From a checkpoint of a small transformer trained on Wikipedia.
Size: width 448, 7 heads of 64, vocabulary 8192, 92.5M parameters.
Architecture: rotary positions, no biases in attention or MLP, shifted keys, skips across layers.
Training: a variant of Muon for these matrices, 544M tokens, 8303 steps.
Each number is 128 + 32 x the weight over its row's rms, rounded and kept within 0 to 255. Layers, rows and columns count from 0. Numbers have three digits each. The size before them is the row's rms in percent of the matrix's.

# layer 8 attention key, 448x448, rms 0.07, rows 383-425, columns 320-383
091:105147130140122107087128133134083150151195138153202109097157152136114212116082135057100140133089105129098106128133150120133137150126071139128132072171177155137135145089095132146121171109118108
083:126156126102095143136126110182124103093080164091209186160117130174155092160146154103134124089107131138141136201140182086094107100143147166132090168074159159166041167130099091126102117154166138
086:120175113173118117106101115092167150139111052130160121125112179137112123163168143118092161093091105146146105134151170132108154127146071069130100180192062110095125097134077164137025119110131105
085:168042202124129128159099116116197095177170148131112096104130221154127112032168049130147104132098071149119119142132143165154087124107147129087129166167116181063096152145133175163102126150122061
092:127089138118167173111114159120122084075150203155063139184138118060109101099102181104093137119129055093112106172152148113160126077154141144111173166136116126108164115117100128113201108130141094
083:140130177136118101138128140138144120179178107105101123125059146107120169140103145143118141149135074128183137175141102152117141088147090122115151165117125127092129139099085158132129160107109090
094:091144121134119154125110159176112097124171185141069182111108134138138111127098165174094115137102087069119140141157143136132072115156116163127163108094117115141161143054119149157139102111176132
112:177044138092116094146139116093170124106085091135189123113128099140114158131170091085156134080129185215147146069054144172130151162053182112077137162163122125116139116183176203099140112158080155
095:161136117115157180100148051134168161100150109125075123189139148114156102113158136120116157150137077144092105133112089160150149103132136147158082144109101165061089155130176134166091086131145117
102:059174126102136148059138112113117150143097197139098157146072193135139099124136102066148107160147147108102112110102140139143124145088170137107101143105106125155134152112117095162097059136167101
092:111140131110105132119098116096142120121116116147137087109147088156174089078121122177133106157133129142142156192119141093092149146150121146113122111132135095111155200197112044104162158118094223
092:128101061170143153149165126103153164091105130115122157210158102134156165131070085097137055112097113153180098141161159177143091177128073087117160080095134123077126157080111170086132131212144174
084:141108173129155157126077092139112165126122134167116129151116130091142087147162098165152134150087114179095152155126121113121093145152101170154097119175111129050126106097115140148181142176184117
101:064150150095120154063142159142192081124134166115104109146079093119126110115124138109189123133146156093099131141063130142095149111103090084155071105065088111152117100164124145152120141076137118
124:129102108127128113193101128110215129105157085074122146074162150135131146106155133119142119116131093131122124143092136154133118117149073158161166170129196110097112119160104090117114133191121146
097:149108100178190107114145121214080157147155089142057142120150173111138108140042119134108122122123167095165151110128177167126141101111103169150095117098182172118125162115128153139107132119107158
101:161199103150125160102149156174143116143093142139156180104113166110194130151144173092109157100147129102078078138117142145166139144129144114133165165114124160098099123184095124088131114172144081
107:173144131129082141150133147101099208104125111118078086179171107074162125102135089156146118133156102190098127147185150135157136065137088132129106133094145133119121173088155190130158162122128132
095:180093083127149133120152137197091110174122118138193151158121100165177142148133124160177159117097144123124066143149126153081096163110173117149142081153073122146117118114115119103141138133150136
103:135136128059139179125110151146130065105130134187160134124161154094113102096109030172192093209135161183116113163161174097111120108094122086188103168099071137130128123214168127157115124119161124
093:113122079089076077136195161091097125176101037101162106162133158127092121096092156133117125108135119176106118161119156068138109150097116105121144142089133097186126098154154037088153150146142135
096:139119136144140145147147109162149117129145103123113088108118095151118122101107116156125127105115165059134155112190158143150153101097110150202174065047123126094136111060164124141136132155142099
105:178123172100123131082115170103104133101122136111124128135166096149107099076171102139135101144131171191128092089181048145158132167151118123120112125104138154131126102143116104141184143175126076
099:126098134118104148086151111092168122168176085112118168147112116138107140094182121079107095101112111108115110087180102100137106172171123128100182132042151137143143140185153085118114082112156145
100:083071083140106112162126138132134135133136088086136144157083101151098135104159172082108089195102091166144199127178146117145125148163196128157197133085095138156123137150093081134081129145127134
091:184064152151170102191132082175111085179114141118105113144127129116148147147166137125099140124110154105148060113155094176130189153098112123099075116123161150077149109144132154131114145091136161
098:119191116135189117148159145143152118081097074123113092087124044139117095127102150128137151105182141072083170177139129147185068138162026123147156133137142137116087131156113120148100156206119084
097:180162174140121137135124126088135126094070175129116153161136098118135165120133148151141128099160162066127166149093155147133095113131129082121128082211123101094090111134116119074158116140138093
102:127173124176133136127106071138102185143078095107162121163141065115099171118128102127099133126126152093114128113155184076166190107104147183048104115121169091102173105114143111162098166137104131
100:115155163111144219110168131139093115033091114119110196158112081093153146108125156097158130099073071148138134108132191099153085131144119105093131096115104139140116134126140146198140104141156150
110:089076169127145205158118178128152153106174139200144143162104178137113146166097106104136113077167084159106135085102121121090130082084064106207138101079170114100103156158144159118098125133068122
090:147135156166157137108157136131072097167128131159156121130119122159173172142194114181169171080135113104126075142093140136139105202198080130118126218152135154151151123133105123116126093189150101
094:173160163118020122160168150108114146213109177097119142112161163180152115086122140124188147166192080148152140080109164117116118136112094175167076179115134091157126158127086107097120198163148121
096:164092144085182154140094179085112099099155090125085150130123167092146104074132126161085099151130141108125116116143162118135108140110112119117137102127134110043144137166095169138191127121153110
101:071165108100116170180136113151155091135137117099152106182165100147142076161086128074145165072093106108151152085100095099105106098068124116120194192216138136122153173131176131191090152168143140
097:093114182125166141095158115095119182118109148125100120141068102144127093107143121119107086135106134133160105091161149186060141107076123069125145135151133186097132141153076234161151129064110089
098:128150144096139160159180082081106084098102123144053069116137123182152118101112147143106124105118140092112187104099149119131187185130118116148165088127187165076123111125089172088168099092110117
100:132115103143142184166112093138144129069127128108142075115113160144120125166148091105135114082147102108086139089102120141129134120072165138150123191120118098071191113091130193142157113062072136
095:138170174111146101104122144147171120106176017090122116167104087171110124076108121124108179134132124153124161147119097101093130133147088109136069116129123148121062161156117089136116102161156132
098:089103130157083162172152089147108108161153112138131124056084086117051199115107114076100160095109125145134132140065150157151112171157116115117182141152101114121112146107089123100132089097137079
097:180075113137143140162121143119143149159127144143174139097116159152099163108136129087131165112088135130073101172091120089083115133157122124108115133067068094178085104139149150124108099102114086
098:158131136150110139160121139140119148118146078212129159118141086139116149141128133160110167121142133139129125134131157121149102143121168108161130119140083106110107133107122137105096139113134113
093:162120128138113101141146150067168138089123130120145116140147174152074122160135141171132172128154101144162155121034120120122132104182096133090120105174168083096189134160113098139093106127125210
# layer 8 attention value, 448x448, rms 0.0738, rows 320-383, columns 320-383
097:108118105142100121148179131124120102122107126120171127131172117130051119070123148111148116128169140104122174108120136177127107142143133151071111082134106149107178111148120146163126148130069110
091:132169137153110153050109152192115156099132111161177149135148094134132121105142149122132096083045054157060170104160142106125152177170113129115069131130155149155122144179124096157161083105103128
096:149085182136158200031106178103081079183075172118143078117141145147135108097139163137175149142151113130230129144071123152125159161135128134125166121115096013087132125129158134159075139145118126
101:189175164136154134233099125120111057152100093161082111099171090103137142120144082197133114184120143127094110124159097125114149110104151158152132074146108113101132131065099163110135103156168110
093:104130066171128154174042107124136195129070104117079086157150096144147130137184130119047098134094109087081166141178140105179152147121165119158165107090150147100100097101146145144131143097152131
108:141130023124105131083114133102179091145139086129134085134180164116160175153108083122123088058176186135068145189156077136054145135125152128131132109116187127169183168041111132096156133109144116
091:132138157123146209146144146165139151142110141105126127148135178139132133117149088096123144089127086144128127101154125119158161111154171079113053140156071113094162110132154117128078060075134153
098:168084157128116149155079146135114071108152143124171149118129109143137084131132111103110095165117109173102165165105105094082125085117156162124132105123135160156144104133143161113165134135067145
094:109141125110139207170085194095086156082121145073117113121075145215170126143148116081146086091136127132144096071083136134156140151099118163139145173061140221162131187138172153080147132153119112
105:108152096024139120039154162086083149138106167126093063154173113121129131134127184084168195161119146134170118192080109077127150118181113077163115094100145110133115116206157134167147103124119073
096:154177145137110155098171133127062165123135114155042118121128091100165089164098101134169093064137196072124043094141142088165179113119125108127082113201156105155103146084145106134101160070096056
095:138116127173097116132117161154166143159073126130172056148117147085116146098105151087117139104051135114111102206060129114104117126151106136108165043099114105138128148158168086138124147120108113
100:157130189146147169186132133123150191051137106142125116117153151166117153135115138085138129107135106148169157139070149151114139095120111147138171156098165130136092171116162117110094073115140091
104:171102104133104090143113128158131072155123091198145179075145193154180180070155115147079124136150116171127087104104104086112122173104114092082147154147181126059113149105156162102156171168147170
092:189147072125114119090058118139160092144134148134101120158118133078117174163130189091127161070137165080103086148117095135092195126155136123135130146110161164115157054133138157105125140142142045
098:107141156146112150123146129129139100108087107113143118200146146119086116095084084180153184132113161124157176091212105084149095123137169153147118032124116101133141073064188115093060136114159141
098:237101178111129124187121141028109120183162109093120115054197082110124099135172100122108194142115096151130115133134113123183151108137142165140130182149119178137130085146086101120118119138121096
093:137171161130156181133124166128100168117154142106125117114099074124121119127177098080105125123178116109092122093105117101175108118126139074149155126163160152195067151191110113145159129099146144
099:135144152123053156084095114153154111135159120079163222191156152124135139096095165175022149119187119117066111135187113106099095137145085147122166115163109114088162141138099076099145139120112106
096:139170161111155125103168129167133116115131166106109156054169130110124133083161072164169153121148133131071148157152130117114122124176143148118194104199054170115147108131141124126096136141127073
098:101109077081158147148140098171152117108100133092065128138151120098133048179141159119166139118076089141193162133154099165133074069140168136151136103087163082097130119145093155128137062154135121
099:130131098179105137089072086134111108113127155133154119153128175174107150148123156183131059117196110103146118124147222118119100113160076076102156180181113154091119076142142132150117157079169154
092:166177061091050138138100140154127150144150164160154122119156166153126150175093110097127164117100127138153137189126116079099113097139124135130099076137148159255151133198133114153140163126151143
095:098153058078071121131117093188116083097182105084148158190107117204122123168080112094162085140120153140169056131200130093172082110123154181169151120112048142110116089175137141126109123102146126
103:108148150177164100152100125109130137148145045133114134135098156137151113144185109144128187189143153139101164117174075120136146173133106087088151140152135121185040113132126091145128188100125148
097:121131109129123108178129113170145120096124174105137156153095120099092144170094139119079152189152161142121094166118148064128133109135107109084094165114120148121079112147142071158117152143090159
094:138179105094140077128096165165107178106136141130082137107131116128167162131094147153144080127159146149131127089103170099066120127108138135111125134135086115138117146188110133124149162198175143
096:096148125137103112083174163125105175136143129116127127081144158167127107117141117141130146130143133098208153107089104147096089131058146075093178082101089139154076105191124084123164122121166109
103:190148188180162131163149073165151074162083165097197174137116129073114106139088115080099109102145124173140126125102091120133114092105116148049128126124122107057093099120124108136138098089101132
097:131123135136129132178098052075132090136100137114125173143109160158104079173101232122073089151129144154171164134156099116118115128091130136126114129054124081058109147114122112137159139132126134
100:136158116107103213147126115122145085149148081083119156171122098088122102175100134126131158056130139157118155137118143122129073124105151114128071095164174127084122115129170083149140122128106131
095:090133190104135117129163175126055137190187145151088122153109124159119070097066097098150147094126127103155114121138141069119064178123131138115176138156132111136124131096101160183101116116099127
098:139141128131130118115108058146110165119081097083106119125129084080096182130076092115077104156078130140115092116108119078122140109100111131105161157077093109075119162128118059118104105115143084
095:113158122141113115107127106189072098150157102092123125117134177085111083157099143123144143200145079195046100102142157102108075163192100167145126146127155124077118148097055096174098080140121157
095:117190135122142134135132181082207067111108168122106160128150145165101074096075108098110141110193100083174095143135126171162155134134085090079138087169158121129142098146175093141129153104134165
094:102152125154161111157138129126147200086122116114112186140135130124183129121174168110163133146152052121067184062131164186144118065070118092161194187086189111147128167125088108156109115133057087
099:113134144140099140151112141212088140112117104088107153064187129159147116098155082144129107142208128110147115154175142104084215074115150189172159194099134156156123128104178111160129127115160157
105:076136136097111091169077130111165119107156104152170102107065171149141115039180149057147099096147044169134122111144166175099134160119174051094146180085106141108129150128140167146106144103130100
096:114179139153098110141167201153132142158110111108103108104141088115174175133135184164131137142089206139064127135138104182148088101148149122136133092142168090103146084150130154102154074127093135
089:157184087168195153194152105143146107095134149116144068151122164214152109102111166125087124133143122142143062170079130123077111184075147118124159131141101150118129095135185122099093173088079115
091:148125151120133116127160116084104139111113074155095049154184110112118145156177078117132146135127116148146129116102138087152088119168107110132081099117131154108135083137136079121174077087135110
092:138137107099091137107067159147121143116137140112096196179142133132132133124146105057140110095135145087105163073116114210076121165124130132167115084101080178087149170122136175124116152037131193
093:109135143159127140110132167123103146160118173148170174114105114068156106105131112163118124096128104121094151100120103074124115082159182128110127158145115148109047162127101163101139129102107179
096:128108116146096081117151096164140146200149103106127093088100131123087127126147154134126198077111157113175170183115151110162152082137126117137121092153110125176121080127107143172140138125143119
103:171089117128052144127145144119103146121112197099150091135092120121155094162124060150107144153169133133170113091173155088121126161090109153127124160112203085148113101114135124158111144097145131
093:144132129161147137098072140113128104157166102045063147078147107132127107142085125066101125143114173155158153083107112157121135101083091182053073135169140145115137141143134086073145184126123142
105:126096160163074081101152118126107116086115115182129089134104190137126088138109130103112156145102095108161101108153138134182094140066097097134148131128097123122137135148171152139103100130123186
098:146098156116156126127123123088122177128127093099093150113186150163155129072162132101123102129167113154069127149192109167112093103116160090118133133160159104171118128142043135134097148105120112
100:162109095135147116127129098140159119076128147054104144109150108154125168127130132089185108136132143129117116107109117123061133189147065180162094109161157168106152145127091147164141093139113155
099:157094130050129130098089058143137166130129180135095166128150126152162114147116077141117110116191120142160191183125118149129128084108147117157135146107132171133169118162129118142132133189116082
100:154077173148118165136096128121077170120067165122161114156106056098110146062110127165110165098136169169089107093131136155139159140080132121143120111129126067120036065090140105164126102153126104
091:174130157150153137136116107170141106209167091187138098114152076188107169200071093150076125153119097120093133067121077067109124125175103069203086093117112106141170135141123166166165156122143118
101:093110054096090167111117101124110174109134124127118110145225195126149147108175167156167143091189155132145111113115118076131140117126169056182114064132141109158131162104132161155133090163133134
101:166171166139175108118076117120100141079087066138126138116126139144132145154117113117127132158137058093153104158149127167203144086206131143112097142092124137150151115139197156117139105114092167
104:157145097115079134092085071115109168082120164158055104110130087119065147157129120118072063116074099076076092122135109086131111155143128111141109090105148127117108163122152164127154096134114199
093:133149071048136138126124175171081121078097110148134179146089088113121089114157132111143108086093152109117125106144208152111089124117130138123152144099094126099114101104124128136098102089122099
096:146127057115122137123166139075098150104102128116120134161166086198140137211132101101166167116115107148139154166072080214209131108115172131107109150161122104120168117126118135164140112135108200
096:145102155194178186159094182160098179112163149125179131159095066102152117167135164126102097086138168160118148042165169138108045146119115133147155119113125088140077128113172117146109140120148172
103:174126087187187076164206143101171108105099127148081114122163118120182078152197098067161192120136116096189158143116163190158077157109144109120158111136129122195166149093143128116159147110135132
098:134093122219124162107149165076166097184105085085151139143081107119153120137127144097124075170123125140124166109131097119108066175067121083134143137174117068122106104118120112167126109105114098
101:168099113143167139153176171079136066129154162187123099169181147152161139135132088100083103119056142144120177078141127054191123138129133121175049050085128133116118167074164125148096130090143151
089:109132100105133152090162119106075111140122162124159104145148131077167179030102113088121120148119153103102104103100106179145135126121139190182150110091160059080053119066121156177143062165088168
091:053120141157167103073114112069053095074145119102134178112140146124114118110115116098053116103156146136132177134072051125128124123147115142109099092097128149107135090089125129180089098110141149
096:130140045103083034133101096151142220109134151124103107129172112160133154111124124127149136109160197135103126135110155157083079132098121110115169140134127086140105095083097110150188142092167151
# layer 8 attention output (transposed), 448x448, rms 0.0701, rows 320-383, columns 320-383
096:104118085129142075143153069111171103193166084136138109156157116168179144157150061103096154182139101132125121135140135170140152110152094135150153154126105177222084124152148186144180162098133105
095:131080166101124120155145139161146171125124124109114107140156137105169130106108114122102197126202137076098090105100160067137123054125106146103131094150166140140102181116120141151088201128139131
095:154139075113149096148132187176168156156105078114127197142097067101133124126106089127120150071064111092126146093142057151132141107119137126115099134155082163046158095102140119063103129121157072
100:154105080058150117068113102114074097128082097134116131112135170159095195088063116153163105146185144150141142101093166059118170180124117090077103147094110186172155119127139100099150091104140136
094:098141134139119147120142183134129089175133116161144125144075076122178083087084138132166164130170099165143119112151063065110129144128106111162072061158159144143115163198159078138117118135143085
108:066158074160081125127149101133175132176068123185153170100150114069149092085151123198143107148110087099148144143095095110121096146196102097121111177132057094092138183115157167095183079155168159
087:140109127154167135158167167091071173149191110081134104139146102181161121126137143148113114175140203115069189142150132188132102110195134059186187103184145172147083158159160144140146156149119145
098:088134130100084105127090167146123127158113114099158090165136096077075147104127084128149120099115143078134096133153098128108092127149066128070129061071192096138105172125123166130114079143154116
097:129073062122071114141142174138088163124121105117118163133126112052132149141083146126150121158146153109161110185143082167128143101082125091128111060095146084144178120166162196085135111114139137
103:148071130105108093203056087124041108142103145130144149077131177121148137129145103180080093117132068117067073129161070208213141132096133141072127120120137212164089106108155131134128149167110160
101:097191121077103101131164157158157133134111086096122146071173124165119120122109132142114097147135082135144156191087046133133142144137116159138148174119096143083154122179129061084067130155184144
093:128179130129126150131089122063099123086139136170118152083116143114146092198087122213133109108123095093199107134179139144175095167144107087123172154211202108103141121119127141078104176162160094
100:111134138183057126089145122165084114137159199080083122140107154132115131198064180151147096194112096154130171128114127181128092170063140166133126126187122110120147098111120106123155120085086111
105:116102174099133130116161114129118112154127092089176165110141116127124125108139078114103083096138148054131148118104096126110122111101151142170151188041136135171084121181141127141187123167134114
093:094106101116098084141196104126169132155112111178189144131147064109101120074155101146121162102097126158126147137182129135136134138145154173117157070119133098199124177178127094151148092156142163
093:177137166083161107121080134093183154103116084110147119161173163105127131084116107085170101152160180124113111138118118157195165162162116086121127131211176111184128162113161167111080113095098115
099:046133135110099133121107220218165082127165060098129131162055074145184113142094100165121120158113184110142163152122148088112148166119122047123086082112140090123202083115145141079134104096136131
090:072076089097137102164143176130134138123170134117108082155172106125179101180105110074098166141204181174132132114106069138099132142087112040124136079123151139125092079131077096161061140136150140
098:135136105165136180139211119127184156101141165113105159123141132132122070101135174184095121123130062164086097129150173105085106132136097082165113094159141123123092152151127136135143094127133139
096:098148141148146119149144129174168140134134085159111114142167070127170119154115125164098137142150137172067142088141088156190164144124087141123165113132114146149108121137135128139153135128110151
101:121120119089123071129090120117148131129094122081091119143086112161089165134144124149130101134161138154150112097131109127157134175088161150106096110160133071116142164138127156113093164121126182
100:119110116118155067162172136141117078096138118098127150127089142197103154073163126093151134123114161159180112125175147106118118096090163099200120140023104138115082164164172121174130141096121093
095:096131121123145138122092124103142112116161198072104063139140122103081127123126104163143148124152110159101144114124125111142111157105143063142142100128199160132111164077153090151148109150056112
097:118108144146156139124188106127075133108119109113178146136138159098045121096161125114144146098167073076108107158028157130183186136169175107115115161205140127134130128121142170095089131134069138
108:130143160038115129093101157179165138090141129119171093125153136116175102114084116135109159129183178171131100113143131096103178117031106111158103136103158137175101068123139132150140070077115157
094:122134091159133147150095158064112138081137138093122081121193086142118144134148136136154036104129156127106078102136144146137098114066124164186126171146130177110112148160155194025132195131169147
098:069149137143141161121113132075191123142128141130160080132135115122136134145109109112160087136132094094085135124143087115162086158204146117079099132144121109102179180113148176119131047121116140
098:133117131127107180120099133166161119138136097128106151119099099099132067110097132080105152149167059137165032119116086113131156171145080119176077144152083131107116093030144141158040183158086171
102:131114058100163122099136180106150119074112141100123063074161119193132118114156161211091143179081119123110121118126165128114109117160182143102180134124075134148150117137165117124091057135154066
099:151103131130148109124174110127095116147134109159126150109116133087117132094127100113141147076132113152146138123172173116089179152134143122063172153094155105094131169135159123101193130121125093
100:116079111119152099097088148126163067101138187049165154068135089172092076111110119089113110122111100158083181079143124108176151151158118121081135063125074120148138121117124096123136077137096133
091:119112135146093155097061083113105103119127098117082118042119097111134168182130136146124131152129148127142154087116115175163115091122139143124145114100055217102147132103139147101123128135128153
102:065113145130117184129116096104172123083107068089111062098126111160139078141120147146065104053130081137092131105108065113114129065170139123144103124136086108126106117151110126077079122155147158
097:119155122129107128147165122127153150063099140119138130128158148143180170109135141120109084104132152100170175092058134121147144165098128086130096132106074096165086175130151180127167126130128098
098:088106162105100136120162172169146168146161152146111111146115164073090100153158104132086194107113122091107156190118133101114141096116165109148085098122152121127160105072101179133114120140111112
092:149124126129084112131107115093103142162120166091093080113118068132174129150157149145079150112095127127152106135007110077105073118112143154148080085171123106098123094165192127067098146098164111
098:154209180101137113163114133157143095136158146113118092145094170142124106166107177123166189138062111129150141146029153091122058146085126118139143101082126130111084111112126162139074122127073098
097:157109105130110146125160132152083140196091139154159140124113123182158102172104223032115176131162164115141129147142188078123097130147107147112139067110162081115129185199152112140140106149169157
097:139107131143097128124094087141181137128147113148110085192158072065094147056111161105159107079111162090109120069132132134142169160197109188100163125132099138154130145155147108103133141104145143
090:181124169126158137118147127080097142152124137155165162080131124139111081125126118160147137166143119107150173102182155121141168125176139077176155189034112107162116100109108093137136052120106126
093:094109157150089100158175096189193129138109096096150135167112102158163092143161167086172134124156087100160123050145148220139138143120060089098141161121123148167058147135162144151129134118108206
089:141069096088162130137133130138127110120111099123101168134076138151145119148106107116119178125131124138091132135145152130127152074194130119126128142117154110153100203109089137140171089089136121
091:111102116116103092144121132120141119111129149103083121079144180158132148103037094106078150125178165179080167126097138108108077102106063123118115101110099054177115109137127159178134113167068105
098:112109174147144097153061060120086090069136113153134159138182140157163110122195055087124115114161135110124118062118140139092109141114138090115104158143086188082160081054095074122140152133120149
101:097184157134164136189115125177202155126165124099122120069130155158131118136114128129191123173112068124137168116135168109131139099135128098130144145156096161107121090141128208112146089165110113
096:143137124101090099110135121161177106107115083147154177078070161126149167173131083110128136123141132151068120098161124133133144132125109130177152118094101146119154111110092097170152073111137105
106:172103162077131124090074079083078104145127149109149142192125136135111144072117209100177132104146191118090116147137120134169143100147101214145164045109204123144045134131109084165040146141098140
093:070147116191111098096110091135097072121104115095103111071089120124137083124107146153116104135044135154121133119105115098175092122113117162098099081131140100085094107154102146157073133148168134
103:146126202139081120109163185109133150095172146110155103160112134160113153129149140135138069120118138130164184126198113165119142119136196116121154158097127133084150113102165075060135110157182160
098:132138089168094109153128143124096145120111170144093125185120139125131121127136145121148153140110113160086149131124099081154109122112120096090079073136118098120151109129074110148145146125097118
101:111157075091168125098143124120165130136245048124127162108154165129112085095094161092085133144144142168174078088116110082109149163156055114139133125204080173112148129105109080115168148130149120
094:118111135091107110131092079142096073066101061108132076125101172111182136078114110057121129034111150138203137088080109176065207075114083157132126215109179133126111175090090133106163139104151161
099:096109161158189120125108096114078179112124121152138161176079150147139102132128148079133159114114135112045185133151096204136077224148077112119124119121148163131124115137130106123157157119100110
103:084119122166111122131194132128135084178125135151145119158134137094165099093114103098116073119157042133114089150136146133046163100104107192075072122128152135098113179163086159104160088093091101
103:096117154129135151127149103200117169058099101171117174125148131138151163172122156104139131146138112117133072109181201167155069124106146100171097155125107125107155072129079078087100131135205141
094:107126158107123081138118171177072105188155080110103096113123124151171144079123121181103150138127112172134035114174131073131149156146112207071140094142084125061128158099077143134111187176187160
100:142099205143072103105113118141121097160121115136113176184063126133082079118170129080149079133120095142143103182143188165086122117131150130182110183100188179119098146137107119110134170096151155
099:135168075112169120105179155147131095132120137103109106134053160190106134169122042114104117096108139116123076104069078139083083094083198114153107084153130100114151127107089125175155090117112142
098:171120098132052175120044085123149097255153108129141145086128124152094155115079134110104195160083130149169157152136122071136134152110067070085125141095102172075131050113099166119091091123119080
098:069166141131135130156166085160125167082115127130107124149143106073141122145118084166131087108145091144087120152128098132114085085135127148146133153110145171098068165169090123115139144167113172
103:145144122150062106119056177102092117112070119073151197121070187126110099124093117169112163118095101118202123142191026133141092144122137128069132122125172172075106092137088121159161137154133156
092:114086156091177046090135141102148124144169126153143118101167131163128166157135138140142125173122160087100149117128123150129132121116111165129184131164161104173144112133135089138189112134167076
093:130094147120152130097121120173153138165121099128123170122080165148151085116132116115113059070107123124070040160120183090108108089147117183112164121117071114100082148137094142114133119106117122
098:084138132180130118190171120126124163108188097162127133168094153154104107159124095151109101128111113105162052155132115143208105158146107124166115117157114091172106097148181117118121114138105060
# layer 8 attention query, 448x448, rms 0.0705, rows 384-426, columns 320-383
088:131097121123105170091133131107110101091155110078159122170140099085130078085168167111127113132136127095113095065106130146178117111181112146162173105100127134106171139100124080155132164159118112
090:127113115094134135159148113110125129133105170152059123113181145149106113094130133163169155147184129185090102149076107110139156122182121111112121083135164163116136094096152118133150134161037150
075:103164157109137064118086072157094168120153140111116169135121092106110160168133125064169229148155149157147133136120159104130098166112128084099112085121150085064136109067176155108149158156161184
087:099131111143096097055039144176147121149197083124105135094146111141185124150127100085048111127157098125171122090149112159127167103099172103129114162138049116164154127174091121178096078089127171
088:152148134107181117212127131108115128133140141154154137147155064149188138165143126169162131151136138110086143141084163128162092140112167081179123036158112134102158157096162050103144105131108174
091:112227130141115131117113102126152123137159120137155142131121147110138127134117158169088111136135114148151095133162069111089204122123192151116089149177119151179159171165105141109128057101181165
103:072115159201096185101108145114103103170121145155132104189087164087160143098127179155185145133133109103126071126140131111189114138145126106189168112172052152097103130088123124076104195176203171
099:155183160124126112095154138184192148154100157169085121101167132101149114079096156144183091108140094117119134173150176145089117151158086104060118132158114141073120169115082122122161101102114149
094:141124103117111137106141100108186142123154149117122111121162090115155160154108110151133146151123072115131168134128084091060112105099143113085119110075180096150149127144118124100064107091097231
096:128106115180096159107162149094149125149139128117135102110157103122119136152116101102118184157126115157147160112116114129112064079114154150095163195138084157151137096138110111133150073135071073
095:140138220122062131148111153079131146143163175085165140149133159087104112105130138135138118166109171064106137142126148144159108129109115122127153105160113114181181140167143136088173176116136172
088:181082102112137125137160157144179131138151155128127123165148125081139131113108085160160082067152154083130088088142130165151034143131106122098157125082142120140140084117153120115096158149139113
105:112117122071088107171167078101137157102068112139158199115199159117085131095129131128108127114113169121167155196165133081144126154129144125098154098146155081132134201116086103083116173147180169
115:122109144117094122058150124076126115121135161146117129112098109068136124154122030148116159101139105132127170103111119164111109104145172084092135154096123162086126073129071150160202134091095119
091:153112121159048159149153166143148121144116153111172170163170114084121140121140072135184071096211098091125109113126192167121108079069114190130158077136134117095128060099123078113092186126166128
094:115150154110153112128132065106127129084137146117133129117181178117078079181158157134084106115038154132152111142165109149073069150151159114103132186131166139133161083144122099111104112115138089
096:161153178101105112156109057069152075153121167167186145148131172135120167078114099125147126178120099199062000196173164155155103164165159123122073166090064088089155163151057128153117127179166087
097:148128113101183144135094177098196085119111186121124110112101153144095165109112173151133123146157169145181135163154158171103136149134143166131161123063172167162095115138112079157157076119124125
095:108155124113087102089135102076121125137094166080115098080199140170115158092118143096152103115145144072158176128155154106175139144165091097176087115135129109112092141106079082056135112088113144
093:165078114116159074136147187116150144109061165153100095123078162082110185125118113151132085162140126156097165126093162136131149113103080149159186075125159123125121168077114092151137152147083134
100:143072124108155109156108157121164159144145088187110162190182171161175088143137119123092168167125173080130099096135101107088104149135118168099131136190186158149182082148110134086140110087143053
098:155114109091072117090155151097076150108100088117142109106111101113108096139076103168078117142110153095114177078081119122158106085122201178117083176152094107133061137115140122168071057121189113
101:149163104131121174128200169172162186116127102120104153133119123152129081146112114172083142119099161083068147106108159074128135064142143196156152115100091083147146110184123098118074132182087143
094:177134137118079120097095129176100114086079187079145172180109064158191142099101163124094116071125159216089112121132168094114109186129082109087122169134108141134135136131147151086119166108094093
092:128112195121096121179140170163126127111098074176124121138139141142137179145144167025088117129112099122130098137146119133129112183083086149143160110146165097114130114170111167162081095117139058
099:169110133142118145177115145097110099082104166137067145101147082140118152111171122098173085051148169123114127075125152145156082116130230144145149147143114119127202144142102083117182203100113139
092:174111112117070116128095163240133174089141070092082068143130131137112117181141103131134162100181073133135106116116075153108153124115164150161063190109136119187164139139070188140133100084110087
089:171094125100159107147096125140088106142124053132101117135145175124071142077141185114148132103135073131142052134160094112105107132082079120128053098079160153132117173097092222161123095149074146
088:097085151150154153121157086117161136124167101083131144088125055147145087137108155093117081140070132142151132134118105127098173182134157189084171168216130101152081217078151145160104180108075100
102:160184146120122168119146088108101136140143062098153091140123141112169109128054129131176128175107112147060118126141079219169089111112106151100134094157155169196156076139126176136113104136132167
093:062175093144141171155097138074100085172164112139167096141114102146108122142088115111133102116098176165115098143110111121119126172117120111170129178198170184097134106127221143168177083118118099
094:071071140088112111110093129122133129170119140123135140164125152161109068107115131150139110130089128129153128119116137178118140099126092100150120134112160176235093138160098121118168090112160137
103:174169110167115068147092094166182105144104186185104047123153135172118120151067143109098194208094102090104128168069149125090131140122140154094124131043162113153142136077112114115061186149139081
097:139126088151067127091114152128200156113119063125169173142154142114123136173141134102128133153126145107138062149218141140133124094080115076094130144095148143172148132123097128121148145152117156
096:163177128007089121095123148166168113161152137139170098167104115126125094109145098136153111057166137106168141066150184089144140168135176115092128158130179129156150167088132122164109064093175126
098:121067120104066153106171148140062123113064144113133119166104151107194117099121093153068081125081075090075098131146095160135127088164138145172180157083152132111141165143092129103096117142126084
096:146168144069100105155148124134195147117094131143163121113123112140142104079146144137115136141097112150140162109110051185078165221148115140098062150108127194153085130131085176130146151115129108
090:166178154144154114105043108082058127156154183141097143145109088163141155118088079177172141154143097122136141172129181149151126073142112143079125131145144160123171144057180105181131154115168115
104:143207061141158098112100117175141049174122148147087087154111168129143067154164126092115140151081149132164145147156100067132105140107198067117131150159125085162136120197046115165141087149119125
096:095158190067127158107157096092140146083153122086078094165064161093188208116090186153083145160162115133101114145072161165112175208131104076143155085130069151067125125106092066090155146124142114
098:105130124130121126115123091064081103121086178074167093221146211159124170093136127094140168061076137158136114141138113129091082169158084152156160122111150142096145134086114166126163143134158109
089:141131135131116201110090110113074108163175153119074156104062130073141119072157066118150068107074206154121129129126193107107094137096138193123127117106137131140117119127157110128058111162140161
095:135107143214102135080157148139107150130162129092114152127074131122121105117128158172101105126129115108063137119120135103160148054144127147108133161189128153150131188108180144144053179098102154